{"num_hidden_layers": 23, "hidden_size": 224, "num_attention_heads": 4, "num_key_value_heads": 1, "head_dim": 64, "intermediate_size": 576, "vocab_size": 8192, "hidden_act": "swiglu", "norm": "rmsnorm", "norm_place": "pre", "norm_eps": 1e-06, "positions": "rope", "rope_theta": 10000.0, "rope_fraction": 1.0, "qk_norm": true, "attn_scale": 0.125, "bias": "none", "tie_word_embeddings": false, "parallel_block": true, "init": "normal", "init_std_qkv": 0.0246, "init_std_o": 0.0, "init_std_up": 0.0246, "init_std_down": 0.0, "optimizer": "muon_variant", "learning_rate": 0.0201, "lr_mult_o": 3.0, "beta1": 0.95, "lr_head": 0.0144, "warmup_steps": 41, "schedule": "cos", "final_lr_fraction": 0.1, "batch_tokens": 131072, "max_seq_len": 384, "doc_mask": true, "z_loss": 1e-05, "train_tokens": 611000000, "max_steps": 4662, "dataset": "wikipedia_en"}
Each number is 128 + 32 x the weight over its row's rms, rounded and kept within 0 to 255. Layers, rows and columns count from 0. Numbers have three digits each. The size before them is the row's rms in percent of the matrix's.

# down: layer 5 MLP down (transposed), 576x224, rms 0.183, rows 4-78, columns 112-167
# gate: layer 5 MLP gate, 576x224, rms 0.29, rows 5-79, columns 112-167
# up: layer 5 MLP up, 576x224, rms 0.31, rows 5-79, columns 112-167
down4 110:146118119163122100127126166077101142140115141152120116105171110069123110114145154113189086165084094155129089168136082094109107101075102102157166149153126128196172130152
gate5 106:085136176127106068122112097146120147168124123131166174167145141109152109116080124125105140106130119156121149119088133116121169077176177120109107147148135078153060146164
up5 111:160123092084108150147174106085107120115127118142142165111183084183097152099129052069157070098099146115146146151121079055138116144132109149196204163187140137127170125105
down5 098:073099214182103089130113090187127138127121164100172124141090116076142201074157171108109146151136096145084112091220146091130152135124146116123098126190152130149124135138
gate6 108:155149110171121142169064133097127169111085111059121097196166097106139087102149165118167157110090131110133163105153152161111095119144141167170172151205158095128194143104
up6 103:081123153140090113095131175176144140147178143147156100158115137122112124088145100117136182126012134091079119072126174146164128184157123178140143135198149127090116144127
down6 109:143102053085147139139096110161169177134148150113102134203127124097164073127193158136132138130123156068139101147116108111145160141163105117113080105114141115110128127200
gate7 111:138135214124148088084134042117126163184158137098125173159169097160158122190128130131109165148127119113097095094164135114088154097203198105137187138161141182086067145135
up7 110:118073195033130136185123170158114066183155114190139117101088143094132109149151107183061088160100127171146144126155056153114156156155142186119121182112150104117152120152
down7 116:088132092151139111171150091154107073131154123145131135116130172106183098113112128134099177142124104119103081156177106189154142144055114161188089169165086080138109142120
gate8 118:104163119134116145146104070119084145101039136114149119100169092101121128109163191151141163075173155083184145146180161095055126118116158099130096137126100126213119142163
up8 112:077116099126148144141151135133187059174130183092154127172147128141161135115097133107148153138112112159147123125118123185166117131093115094124100131096142120110115181154
down8 119:175102123100138127202160206120114185167116139147108128072123083113163149142142070104111066167142145154088123111098168071152128123091147115151126126116117155109153161156
gate9 073:082188130138136114141136174158098103128096181145103127163134106146118114167153130116197119110117093149205068128148174109124086123129151180078120119150119093137112203134
up9 079:155102110114169136163172079145115112150162140127129103124103077156166151086152164153092134180144047128140109122131079147103120156154129074158133183112104160153122080131
down9 083:117077149148130124142092139129133121123113133116119151181075155167076087167182124106147148081068138092045156146162097048101134145045135139144150113103102110089123101101
gate10 120:163116119140141082133132179105186172117159120118192123122145149093135156124151089170128064135142111174161113100168105148124124094132156126134157168103060051162073184125
up10 128:113198149127095176083107129055086151110118123124087099100137064111102095070115119156180188105145120123111147134093139093157113153087119133132117132092121203071154075157
down10 123:152133127100162113140158053097169087135152158167157133089100127204144108140167171099131096083156127188157142098179079137140176111053098149107118127150172142075134131103
gate11 115:125129098119090106184136129144081169117157133129081116106157097044064131114096078140094104219143184138096181136132087096117076156085093162123124086099089202139129121174
up11 113:102162172140134113091130129120179045139145154140148117157128195182175162151116177131175167108134093120108139082110132133131192097119145110127204078133068116109127156126
down11 138:117132143118151112139134110112161120175143101159163096124074161133156159097110181098141179110132065121154130130230163079161135162111112110193045157123103171145095125121
gate12 015:119145131173103173167127113149166106076102122145185139143150125149177149077124127142111149139086186101070155154103151133106083128161143132167179099144031166156189119060
up12 016:117109108104130075176104093141111157123060098156098146146167139172154114136144097127145109141141137090159174102101109154112112095144124109151132131130107163051107126094
down12 016:070150127180141154191130095135176161101070136150114071138128109114092178113192096149153135135160121104093171168129133123104159145075166153180046145108124111168089119131
gate13 110:112105097138129119116133182150126084144112135134155223147127100141180150124025128099107063087140108105184156132178188127167139111083097135137100137135127112152154147133
up13 116:211169151098144145198135126106105133116155115168108122116123159117165118148132176109186169110106177159128171136168106124125111152115150121129140121121144130133148118072
down13 116:136104180157107106132204156101141126129164138077125154101140084113151151197166144161114104107161127126101153090156182155196117080128135116139127126150089136104166161099
gate14 089:199152091111149103159164147169151135194156106114092150035142124134117118154083063144177077099139081141122145110126108061128108170064133105185124095096128164118159156142
up14 089:096081084081155100124155128152120083125138122127178168135187144119180155175134077141185137087148183141157068164157117072122146102071124079130139057115089131102118136160
down14 093:096125129128101120059138162151125123146143072146085095153169138132162133115123203073124129161135124124126111021091152108047148177153165140194188095192098084113141134099
gate15 118:116146097130141076161090115116084133150140100205087162128186077110141053131107091080117149117190096123176165155153087127108096118191105106119110184145163151177106109090
up15 114:143143148085085225115144135155154132146116178096119110118116123150158180124102091110169127113159116142141092086145125173194111092128120104158209106103114153098108107111
down15 113:135077125110160110148111116105155099181138107121162128041080121145152149208132132177134126123122181089099162161105065158113117189142121138110108161080102154118165108134
gate16 103:095113115128124149095134136128125106112151118094161131113151133125169144149100111067104123137129152117086038135161193133131106157149063162110148140120123133099062197107
up16 102:137116116104144074062172135125121163142114114169066134161128090128119134169075158143169124152149049100203103101118071117131136120126144102145088135165098122119168103154
down16 106:169170137127198074067160098144133120176132105123159139128122122140091136139115155136087092143072161151199108130132149132158105141096143135147109140149157178152134092129
gate17 119:130149148105105120122122055131135145088103123193091123127152102154059100124180135105156123139136163087097105102078166064149138096119147113178147184051153158120082178163
up17 112:134164129105197175074115187116139095141140089198107148138093105175137091139155123128134113160081173140092106156077130151097162147090079181047150102154162124181144089160
down17 107:128061142152102154161114129140160106216112128152098126181138162048149140105145097130106111148109126151157107170100152128119126090143099103078107080128150171162125126144
gate18 097:137097090182170106160098120085178079120148089177114168159162173111107114133085133112153157126128119160101120137145122153183027158107188165151191138167122164140077076122
up18 096:158152112095112165113124152121106161148149191131127093074113102105197113155123101149132170099169089138146155126044137086159140106114147066128124142079154091135158147140
down18 094:136113137151138113133114115149124113097126066141111171212118159119128164135153143116121106141133139180131138091255101150124081086089114184115197131170080183130093079098
gate19 109:128203137125164068125078104093127185089111155125155094107148148096125142145114138162060136112101133102173111146111148115107081153145069155137120109166159126157115141120
up19 111:153141110140119172183127095197024109106142102155108136113185111160125145127133154138111141150142135124154104182219114110147169082096152089175128159143133126125142124124
down19 111:109081145107124149127147077090170124156061099196112171167077114123151072179127129138100200121166109095137136142132138132145118053105086112161122163143112179090138141087
gate20 102:146114118093109093134038131146103147126157138144133137106074156140193138081182095130098139177152131129191135124125119134091174126163154147134111158165101149144156110071
up20 096:183107121157158092095130114105106174103182124137134098052188121147112192120087097068118123123115130115130100080161099107139122140099146111068167112156185150191138124158
down20 098:127137175103120139146192050059133082086150099111114116157061124118077120106186145152108190138145081160169092188088145162119150169049119132169125121109124120141108134170
gate21 111:195149108120148112134130119109165151159123150098171076108160121084101132129115035088162131073096124104150184214168157158099113057164092109169147135180101153099174101089
up21 114:147138149148121117114164121142206129131117107174093147207122163099080133148090168159138136172137158175137121154096127085132151168121107155088082129099127121185121113179
down21 111:131107130135112154158142075126035139181154174162179125112098096107112101107099186104170119170166172129103144128087095143133139089131117013108081127061176145082116130121
gate22 099:177082180139116132155084144083149142197132173123129113112140078177149111118101158148163160064105089136175126069144121137099141100146138147125157168156135162081117132124
up22 099:138107103123148180208116107107178120145106168107151117125085095174118136080155115170108091118116149146145164161109121163137127096182161106122079148113135176136122141167
down22 102:146138131171170107076105208128176114108174090097114133081123170073133141090130105145116114129130100120091142098138159115135075117197136120112084211154098165117124109120
gate23 106:088189104108088159086113144089109107145148123107160089090120125159165139166150113111114085082122062109064099168116188087155095091099118141123170139104127154189084166117
up23 112:110119123133104133130146158164054135106138149106115127116091151118082136172096131133090107125157099131090147105132123105122106113140168126110194147208108103127167109119
down23 114:134112103102151123145101132118134097132099124135157126162111100134123182059065124123158126125144150129147103115149141146106123100172186149123091128101140220125074057160
gate24 106:190134154158071101115150132191123160119100074158117169159156194166082091105071132105127142092161113170087117159147093134126126133129177095150160117123156128115148149130
up24 106:171112183127113123203168150121118108186172137092053150143145139159108122089061116125142128103108132137103146138106137122102100040109086080131188135176131155019184105090
down24 102:153137142193139142148099126095132126121112104163146111141158110130109149132128165098201124108145075139089111114086164093169122102092100133098124124122099107098117090110
gate25 108:126182184096090132177151133142120156096187118187168141169171163106114113170085057186190070150208052121131148165190158210101113126127138150124136156096165128076083117094
up25 104:055062097131115143100113142146119166163154157135070160130115096141069140124119151085103156127092179111140133141189146109116143112042100122155170114204122147167097133102
down25 111:118144088132145116133142117126142139099182133092081108110094180123112124127209106111142129099156071141099137109132127062088157178111124109170134116147133141125114131169
gate26 109:116179187095172150105113145160068133152085096136096079151153075150139107113089143135169099144102093140146117158145112135112177167136157168154193206157120122149087079160
up26 108:145123145132110172160156174148193111146161129096149078136136082127128123115152101108180109109072066093167144154118123075173150133133142119067130192141158157116095095109
down26 112:115148125134166153183223140130111088133094116091124136152147134080140162132169147092136123148061152131188111156052171148183164139167149141108095151160107180167119177183
gate27 111:103132149154132087078078199126153127116105095092113154162155145113063119109145082150148126153172126102147149146158187142156167146124117120151114098068154102115125138082
up27 108:173097131098124102136133129079158114178098093118113127121167168152123110151161147141079079094134108097112033124152129162144113099159129121152126062136145087145119152040
down27 114:127129116108174073178125129143118117128148113111127137137149159120160156069136129163145122106151162084120070103217173111086108188127128150105077139085164179171151133134
gate28 095:149119197134114131120132114158148147177171090156133092151101154166073135127063107144146160125136145135149096150153108200112190132139110091165153127120137171133175065088
up28 096:100130149104142124091140165126095084145157117147162026095142090138111127149116125148109138168126102125106070126103130135148137061109135147174134125089174084133148187113
down28 094:097105166169117163152157137137128161139134113144123124141105094131145065100174106115069174138055148158096058170114126142095121097162130113173150127153073091197153154088
gate29 107:129121145167146097122135155109114084114057159120104104197163079101103105091040133207026102122152105133164103110128182129123151042135140124120169119136101128112083180111
up29 104:127154104091050089085134136102083111043105140115105174184146115096126146146126114098124079135146115141146051096163141142117092098096142094127152153116096114177116164114
down29 109:090143111102146140170077076105064136172159120160168172152091172111092099128182137090150184083129181096159148167157084133173104156157191122111152086073124115111097130159
gate30 050:118088156077135147176114142101149128117109124102106130189067120169184159153121062097086123079129189092135138108079140164073124141106130162106104137177079076164104131098
up30 060:134045154109104137112156144149096113109125115109131157177108076147087123130093068071112145099137086121108138142201116154110110157171058095133103098142097140178086123116
down30 059:127208091161161128151139122092129139128135145146113108099148145107158118163152177166162090123102128077098075202030103078179160101138193110162179169139141095119208094152
gate31 110:161170142143092082133101114161119105116141116137143102148119066092083156180130155159190096106096109132123152107197134105164159160150121137122160144102136104114102097133
up31 101:127181094114150144140160109120160100110160153159128121098091151107081114062115133163125069091116096105111104151098136133146111107178142123077159112107104189073075151121
down31 112:055096108159154133116139110040146153122111132114195088160192075174096150118121125130112126163123179112143131146167177133107119150106170060144191103130148086108168140149
gate32 116:161123146137106141138096106164117138145110104174126105182127132156095125059143096111109122157134133123144136145164110087128122164149129116130230192138076103122129164143
up32 111:155212110230092144187058146125111128149090127119152061132151172146120112157100127189139127117130145090134196155155087084135109160110140180099136144126124141053094182127
down32 119:159095123096092115123139095099115085108146107148158167121145118120123090137129107158131130183150132134105127113071095130176108125109128109135142145183091126116133184084
gate33 089:087131124098134141148123155092112088149107141192111124175096132140120087110152109112093061123088183151099096145157155080126053144159117122172109132115132156120100148151
up33 089:128165141091094147153170080101199054120159146111099120163159073141091103141090183124075103124116146140131106122141059120101134065098138064185092108131081080105106118103
down33 088:116082054090172130082066159137136147157162127137124118106119202139122103098135123151176109152172096206177090162103146091118103136146152146134145173178092117142101114129
gate34 108:182128117072116065154143156149119095184139168094185170120133087139189062135115107123124112116112150150099146171127118098118130133197122164112064078139156149158109092083
up34 107:092137123117106167161078122128112148089175132141106114096055120117148150148108072149171147159173121135121141126205113103148130149068122114107113103122135153196147102149
down34 115:147145121156094180168130142144049189112076090138151131137099160087123145136125124147157092135146120092160098117128109100122157105056115182105134221125095137150131141117
gate35 107:164145097097158149089115101151096145134161074129116111136156147100099189169179116115125117178110120171189171127158085105158137103102108118095113139164148112174092114123
up35 099:113144113108133077144102109173132196123151133045115179192135135089085176068154130164158081110164103145108121112122075124126088164120089073134078093116128148168111153110
down35 102:082149181154173137106168170081096128115166155104158137145147154110173109151160115161157136105136077118071167145083155125085129145137181127152148120126155119066142171180
gate36 114:138121153171120117118148125110119171145145118164056166098078146137049093120155102103163079120124196124117139122123137123151119179100060139132155141089095101078077153111
up36 112:109097152130119161175102098102127197116054055153142139112149093164159142133129136161123114070162150107138156153140077153102174098169158105153134134160133130139106060145
down36 109:110102100135101175142113136090123174123056114158163094113095118109118138088157086108066118073157078109183173127125126105115120121061099157179110029097104108096093117168
gate37 098:116136136129154127125136147181129132124111086113175098186144164128127137152078062093138121104082158130149129139212111140074182139170154123107172146112137095090120137109
up37 099:145111100142192142113141080160121173120146054156190168194178181153126084134109148093133106130180141133135110120137111185102109186180109104124094132137069124134127094098
down37 096:154086083143076163201092191127108140169123175143097095149153137170165164099113158114086123156140121106148142072182148139180071112094123171148127163138132141096114138136
gate38 082:129158060137157129139164154099096138112134157118142161094150116209128173096183106128132106118092172129123106138106148134162074092093081144119124078154126112201121060078
up38 082:171124130075122092112142123076069131084211146107159095090118106177106083139068192170157160186113134070167138068117128119150081117084152122150097106124087151131118125120
down38 082:075051130103082132171190190123132110170133136091184144165150131133132120087135119121157104086074152150145158154113150123138109128083154067126126150144116150117119142125
gate39 101:150164101147201151160179139132144180134145117158126100071133084150100095070124155134123083164086187077149096174152135196119156141120114171093110133096109205106170153152
up39 099:117125162106160158093210093143089133123162144116104171117088070163097103154104066148159165183121154122136124155138124131103144150089130134178102076146097148121115107163
down39 097:092142148141103117056108117102114118113160110113127167075146168143153111123149106164143130138087158117145112138148045189121086139136103104183216154137120171082139188097
gate40 116:107143172135138080183106153136104040108113113145088145150159160103144125136104145105152151138143102120138156126193148136124132126119202092090108112079083134118131164163
up40 118:107139155123120158121097104090107095118127152160139121115106086113122108173153172180127118136121102138144142129123140146102160148114113073151166095141087120126139119174
down40 110:113120125098150116177157134183170142145053098137184122137169122139100131079144130114152111077141145136115145133128166154183096106161140137152122149148111134191157126108
gate41 118:111067112175113063129112177133154071086138148150135066110115137159063073135168139169063176109124119105088106139137128135126156148132128179151147048110117153120152138120
up41 115:113084106123133104103094177102114153128180147098160094083111111159155114154144143192076127134085127155127150088146117078085104157098149125200154057096047204119148139123
down41 115:127111116171156168122075172130070136152141140114172103169101091173108082143099092082169112086176142121142158173082105091147152187121078140066095142157181114134102128163
gate42 103:064063161098120125152103120128191149088164048169169114135135121150106139124114074155187161117214112088144144139100182158124146125081124148089143169114141114178142164167
up42 106:132151145141197165091115105138086181121115169138129185100139132153122167103122188134128107147104100104141088141124086126130155124200158109081109148194093153095135145153
down42 093:143092102120106106139165132087150106087127109105223083083136163133111124151117094168158142144114094160138073176139189075164109108111101053137145119115122156118099127131
gate43 072:158147155099179119129145115104089119125146150132130158105114169140109153131055114133136083125137104108118171146078079045137111152165153136142144071148205093148142083176
up43 075:202141168123162143146127111183112167152118132110089177132136133136145144189116118109100121136097106158153139138168121097165072150117176104093144098118106089141122088116
down43 081:091164141150219149156134081149126120064107135092133152101128216150144172125095153099108083158147087121191107177071138114145158161139141158150148052115100088137129066133
gate44 096:163144114055121127128162156181104129119125131135119079183158106102124152090135131198161194130117116164105120152114190129075068118091132100112114089137155127076157173161
up44 095:084198161122121176149133167128111106156101107114126207100131163113121158134103096117127135161118116063100116170147034129136135140168133124152147169135155163165100083136
down44 098:183130132090070154153145079092120141030084167147141114093137105103081099065102087137165140107070138104111184115104169071114112168066116117136150145142132140072117096122
gate45 033:155130136117142084055146133120137170105082144109104154138130136107095133172179073083141139131131107134141108093071144195134106094117087164160152121067124157133114173122
up45 035:169101178188178137148102084140120130084179103149188107136125151170154162156083134163147094138136139092119078170141128134088141117172179106139146175170106111123169106145
down45 034:113102150125090155162115164125118116090125130082133129114107046058093098125153134086126140141130141146152120143094186171097114092174095117111078131130147137134111121068
gate46 109:157173177109093186142113120137060080148144077195141208109106122146112167116113154095088129137121190146083176141183146110172136165127123123099156123106118168098104104126
up46 106:109071176114154119122150165124133133192125130098161151100115071097130157105142149120180089142091167171129138098091123048156096112048097218122147082079131173155136114131
down46 108:172106067113074131129084125126194117090113055126128070125171159111108104117160137146116094145121104130096107140122114157167173143156129132107109150087132168142166086178
gate47 109:201111087152164129085112125160116060151129125152144115104126107111131143113125182130159145160098169167176100129146152123086127124119169154068149143127180070140116140133
up47 111:103159129110121142170162105116124116028147129101138176171086144201129155141149091127146134093151084163087127153113110107210122136080090125104104109084115106187093094131
down47 114:096101119077100109169100113112157121143137172104178163139156106155183074107162141124172166125146160114090076197212139104114105164132101148193123109139117148121068146101
gate48 109:134136167064149094130112125084076164144106109093108110148181104158143120154135144120152118125149101203095135067099169134123082160139138146095100086081092163149124093090
up48 111:179066135157123117159150165090162129099077105095128045132111126098120093123116128107129117134103127070078124150105158148185043058094185158050133088121194124109110143087
down48 110:139156168146120124106124096123164079096166117073126112095118139107079074082124143117109133082168106121179164171098121047131084114178151149130103104106150121082098114142
gate49 113:115115120133068121084089130142089098144118122127197172154066099151115162145152184154108120068156123104103177156125089129104176133109124108092111041077149159116115110064
up49 115:179143125109191153105132127153163112147179213162054137051126087095053116093128119109100095136137196132103138099127079100188082120145083134153174145140147104112127111172
down49 119:126093064126129117138120103142133124116154135099176092120094087096180160153113165104158156113120117123113121144104143094165119133163100103102094155213083113136153142155
gate50 083:157115116093129111121107105118160149184141098132095146099172165187179123137113145112147119103139093147116143167170165150072064061135146027082162120145184152072129130127
up50 084:092108136136121152106127126103153084078135121157136139106130131115144099129126068078112128146140078138144141087113176090185155168095110168164119158133129111098120119163
down50 083:077153133130129133117173135186091126127132153123163140102167139108100076138121125155158100137139082092114136068143181101114157089100111110138110138115147140131187141087
gate51 108:130090062140169115103152052085106124144083093129123105146141127127133116116112094166126127074125159152107199155194090132114146126083077163148191129192075107160204135084
up51 104:131110152133172141157155142113082159122119093087112106144146196212155118069150145105097165094134169093143054142137165176122125140106133102119164154162104101079130103183
down51 101:120106136187133055120170111149158137140070160108082133198119127145077108126145131128135145118110135161126140084141153145112103114061181140171131070126132083142146127085
gate52 108:148125131115142154186085098150092153157138119046118168128126126124188122098145121126173142117170098093095093134178148129161099132140158168109151120110087128160118097173
up52 109:133075131120141143136127112161132102186147145250123087166152124106093109113103102152131132117122117041162159190158175095071161155118165191086100167106179167147152164144
down52 107:070178120097136153085131130082131136113140128121113158060120075117178106086145181118102166164109129081121118082088142094145154139171131139101137135113075111130105144096
gate53 119:143169191110096148181155157123099144104082100109082122126202121093140132105148168165125171073147175112127115122170137116166141121115126181149180172143135097127093130135
up53 118:134117121108153105082143096150143179103148097089148138104136115121144184150157129111109109140124129119158142109142103105112121123142130104143122097140133107125140093100
down53 118:070086097106123164156158153123117128088093169159130193189165127162106137142053138135131128115121150065146112133114147110168130099116107167165163094136141133133155114123
gate54 085:109116120102122146133100158152064087085072060130130179131091122141157122180130100130064127123129180106122068145137134111104195105085154160122155077142077104127125131121
up54 087:105096159150116195159179158155155118124083087090159097142166127153133096097129155159135135193159164115086098072155130181127146155157148106130069107143171101161154108125
down54 084:123097169134149109088099111074123087134121102164198083100107114124177126126094130126173099074135143164145133104097122141152144186136053103133137112100121111114149128120
gate55 117:109165161132116125107123139138150121075155121156141135129157090150128179117169144137123123111191075118108064126159099091137127088128095158139151123107104090148127150129
up55 107:127183103152128141118179149179141142131150162093133118172120143169109112175130094121132200109100121068145126198163136118120139140142154162167144094066093120125140098099
down55 112:102088118145109196167124187151082136119157163113070153164137114186127125121143136154107098180131124080165126097060105079111115101126120110117156157164138129167073142150
gate56 036:108139134133143141133152076129127109144130144104129179101143110103159061073056153113105122111144135178113136144127169084182147171098131151148144144152130153159115114113
up56 038:130086124140121130118101172118131131087121125149132080137107175164080196175203119156136135173085127077151145111122091200069111092159141088109097096098082112087132160123
down56 044:106153083110103114132124088066133149130108147071120158123164157120065122138139155183163181134103120156121155174204136089149115166139174160101123134082092150073128145126
gate57 113:125081162100133196160157108104084176136076104157134094131111146136086141180197102098102092093121141062104116125100171162105129113076192153120159135168161116141076108107
up57 108:199110068092096170130056138151107130142128127197137139108121134143105153106043124075115163135130083128175175076186097127157167100198119140216098140111130135132130182116
down57 115:166122110156110178125106129168200114148103099080158112119163124127152129103089128087133105177146094125206141112187136096133070141124104154094071130120101119127151211115
gate58 072:092079118091078107109117089133119156154103114107191185121156160132175127131207152121120102097184124122132113093120109086103135145161136107070162087157122163066123110123
up58 080:153165155142145125142111066133105094143136148125086131158074164123107125134110121121162194127141086102151174129118129158137181140103155087132058131088141109172089154130
down58 081:122088109094135139139142115139097134115082125147121108123132141166139065176116131120125138122113174147152164129154150183099156111100175133165126135143148080136115079106
gate59 091:153104079127120097120116082143164112140142134108106117120199149170096125110088091100072086159133164112144080132118142135084135064138120130142142124101158102163137108204
up59 096:062117110112169124074128096115127182101107108135151140099149142142170173152163137108171116064155107145125122185095136140155146140174096177173118116142135110137119137091
down59 097:213162179053114152155112116121081097176173165086131110201088138080119087167110148133123167180125121121132121111177135168160106172130124123090097142141113103108109160144
gate60 090:167157127136101099102150154153131138141048136125120136171106138108103134112130115116190168145189148131153110131135177131155142052066169099139160095125153110081147086121
up60 090:078163120119090118091087104082160162107142110073191124165103137113078184122173182136109093082187097174153068068127101121137112095163104178118104175160103121131158087152
down60 096:163144127126140154108181125058131152217154128111171169162164101136111079100122119155154091126224053094112135104141104125131218105121175122126111150118115111175132132123
gate61 119:096078082109099115150093112132113124121085162098138138100113061101146119180154092044107136095144112079178130119187153120124070141178094096147120133108111095148125134156
up61 123:152149138122075195142072090142089130147150198152192094146154093124147076087170180128102112204088119047116084147142094117109125113112091113101136110118137035146207126126
down61 117:103109124141055097104104030142122156103149129098129157106170148125132120082170168130163095122164117205119092069142087119151166128192100164129142122142118038089134166144
gate62 114:070165068199097171137114158071195148055141111127133127100101168161116146113113142167115071148121096166146128148120187208104151099146109147125174119129120112142100139145
up62 110:109159118134115171162082126129134109082175145103110075098148058101136105165095136129181100099139139046122155106131135144179150120088103160143188143105200124140153117193
down62 112:117152089144113115094128120143131168144107115128146089047118187113100116118133120101132111146123143085104112111145115151093112162093116172130081128157126168133106121076
gate63 038:185204053140157114099090105167135136112135152099097084124133086170122147133104146113121129121148155127186123059128078171099145131082132150134151140112103153141179187118
up63 043:116141135060128102090189092117102108106220098141064128084176164123107091154127100123069082164061148134089142088100181077128089092125150174145139138137179139147117145162
down63 041:098103155189091201183151132149112121071165169138165097149099134157130114092075174110139114095198093143196100200123091117085103071139170075090138135158138122147153105173
gate64 089:146087101145184123083150161094070123155097164131137122160169158157112130110092080144149134163136084122130125158136104114144164151166118111134096149064151151112118135048
up64 090:087065123061159134127156099112119167117096085087137119166113146128097185068120110163092114127099138103141149202044146124091146124078083114090069125138179114166144105113
down64 090:200139127140189095127100127140125141154174186151133147142066122138110153115129090183111145119127087151130121133109162072174141065200127180096077122076109122165100147112
gate65 104:125142078101096148152169098083107050062170134104115144132166100167107121157125129165178120161079059148116118107139146151112103111118145134137160109128154146152050134102
up65 106:132122133103152125165163117082117071086138078113188108137130141094077109134146079103109067105116092047173156046146150120110108120195139132093219146114164067089148103137
down65 103:112100123203124125109058084136109178106134092133129104123143151143120087134134179203163156128094111159146128200122126059105142122097082099110147138110092087121118216123
gate66 124:104187113148117125116056133078127107159158133209165102158192164079224129086143093083165067160155091124125138138168114067127173109098085101097150091087092059141089134112
up66 119:100144134117134116126114109124135185129159101074133075111147094136127076129118082179167102131102129158140170092126109133146085141162155141127105130147061162060109128130
down66 121:107098103138124165121155044095185127150138064104110189118081086138100118134166136132111150171126110141083154081174160123101115083161135121076125144105114060144094141081
gate67 107:079142131121107121118118088140144145138128175106112122127205116151080127096145131136137134133142125145095171136093151138070058156143134175124138159115077123107129110139
up67 100:096183079067129083174143131136148162184136173128103126152147092140138136080140103144176188148104100067112140138089103127123208163082141123166105150112140016116076083132
down67 102:105098090131105064079072182083147162099150154133198188159190148139139116176154143118119126133087175108159134158116077125095157116129127138135093171072142161131101123090
gate68 098:104155129139183145089106092114179105201106171131174126152161119141162124135077108106146141115090124116139120101158124138085086099144157092142158151107119071116152148048
up68 103:175104127149119106158165069169142159157121124123117110090112100090116108172112086164159140140164131146085170162152091123151130129117134141148145109097058204155132135154
down68 107:112138174072180139133132124160124091134085118124109105170122125077124090139114135126153167193165092151186066103165106153095145114071081164174167103173111102132132094049
gate69 039:191140109157129105164098206122148161110140135141119039144085139139089193125104134145126096134153085024143109083135163139108161159188151138081110192148087169158178120109
up69 038:076102133118119139101133092133081113094092127138114164113156110107131046145202104145152198124092179223116164150146109099147134142073124127186174106123170092077066083167
down69 046:164140183183144108140168146067132156153149142120144158173141113150123094098132123133117149126144163144121107137135120102191160151137114148149126155136188158162153131164
gate70 112:195139126099114099159180156190131164169166147112159170104154142102032101097124076103049136123079168147110112191098113090094085161105119137139164135151127103136165052125
up70 117:094126169133120129047170105143073155145110110151143102190099101165126144115119158119174141092185081105156146040083126119145139109158170149112106056089095158123110118121
down70 113:150111093102166113171117131179158143147071186091115121116104094109114089152123167103144148137120198120156191145133114141153146085152105130094098115143096120100152133115
gate71 099:154126161084110050089133062148146149055104121163111173046052132098098185146136134114126178114160117155026089125160149110112179135116162183087153085138112166113143197143
up71 096:120144153104165102119150140126139106079132170096162081126064121098126157200160148186147094133081125069104112147111160118112152071116136134129134110125085039126114200150
down71 096:140147087107121093091101119083166151143101180135108100129091169150180179093100130173194156152123142103139071130147127093118137155155174155125105156125159171131147152190
gate72 124:123131120159138106134108118131141153194123157165172153151120137145116161107211141115126099094141095102070185112133186110122199083136111152124079161144142145156138141114
up72 118:104185124118111228075205167108061086131156116103125103084145113151062139141109119145183105178128121156088154114135094157132104167157072068151116094126105155131102123096
down72 116:084114129132184095153136126162079128139103091124099039154185157100125104092165162124184160175127124169157074117142109119095174106133120115072154183134115142080121065144
gate73 111:070114097143128155087105111144079100160111075109138167108156059120132143135114137145106136116075181161108083121165109154044120089140102115074170123120184178126103114148
up73 136:148129145174112130165135133121107137125124127134101120157132129171158141156153168101106154110133106070112179131114157193095129146187113129170079126106157121105140147154
down73 129:130151108129093128123214147119136146088210132095152148127165089131133152142128117164124089135085143128119120105027080145157103113125101156073099102167154146139107140088
gate74 106:098193191095115122118112167124150129169104123034157122111155053162138110119104130115152110100084124108112114149163108111150085175090113125079128131161098094127109161154
up74 113:147183161108118179183161115087142116107093103070134135113121141103154119173091125146085065153098103149156166195164173146132144160142090131055105161152128131081115100168
down74 103:160130110149096131122113107081073144082109141137117159081114132139099174172141153116140134174156148123158128107072093042118144103152129162105119150143151116145125154184
gate75 114:118176143066095125111113113088097162169108126088153152109123090098116140153137118089149115164145103179114125098146118147136144159152087136107204185134152137095149153061
up75 111:086109097108102102166114076121155250149130073149098168070143112155122109181142148169124119129101111137115110073106164163156157147144137075106163181132093127099111166097
down75 108:112145083151091129086116162098058133126157116126133071137149098168135108155086120146126148135105060076135155132068116122141193143136109158123124164097128134111122140117
gate76 084:134092072131068194184109183171169147127081143140171151151117128095099071178075114143151129116064098105153132137184131129157100098128118113154149142111121090112093134164
up76 094:091064106099099102148081100085053150191178112088122108173165109117128157101168202127137146145117132144112101189139126158088130163130141132109154103110133133032152097084
down76 090:118117152143099148150125128111116108116098140088118107089156133163156081101134110201061128117161094173164103060052110111101116176144146150127154100105149152169068178137
gate77 101:124100129097095096136101114218168214134114119133116135196127109149189097138162137150105201133145146103138151180148154138103141108137096097105144163109084138143153084150
up77 104:102134156152099131166119190150183207119142122153168176136074082113118133101088171177141123106096167155098111190145117125163119155127131087126148139109145163080129187112
down77 106:115189174068118131100134120146113146173124130132123176108169153135049123139145134149135147071158127046126175175128059150161052121130117115152100119077120112151100126138
gate78 119:126152115081171135126112143091110053114113126109188114200136132173162183173166139143104173106061114146110108104106127104143170095111137180094127158115165127183109121144
up78 117:146084098143147078085127099114078098162065144056136125162116208085113129124158147139104111133096138158085105147119120068109180135153141201129089131152146107154103112093
down78 113:119136161120133150116161153141175070150086137143116176205098161122112152087110129104091112152130140110128109173150174150142143140100099186115153128128103107127129106053
gate79 120:072134131139140124108196131157081173115137166152168127131146124140107146155155153136145142158109136186116082181164127149090117167067102114093123195149075142115116138111
up79 112:088118177102205084130115097105032147085118098140077131161174131087101132120137120133195136132131134092171165140112102089090078090146115158139143125073149152148183092113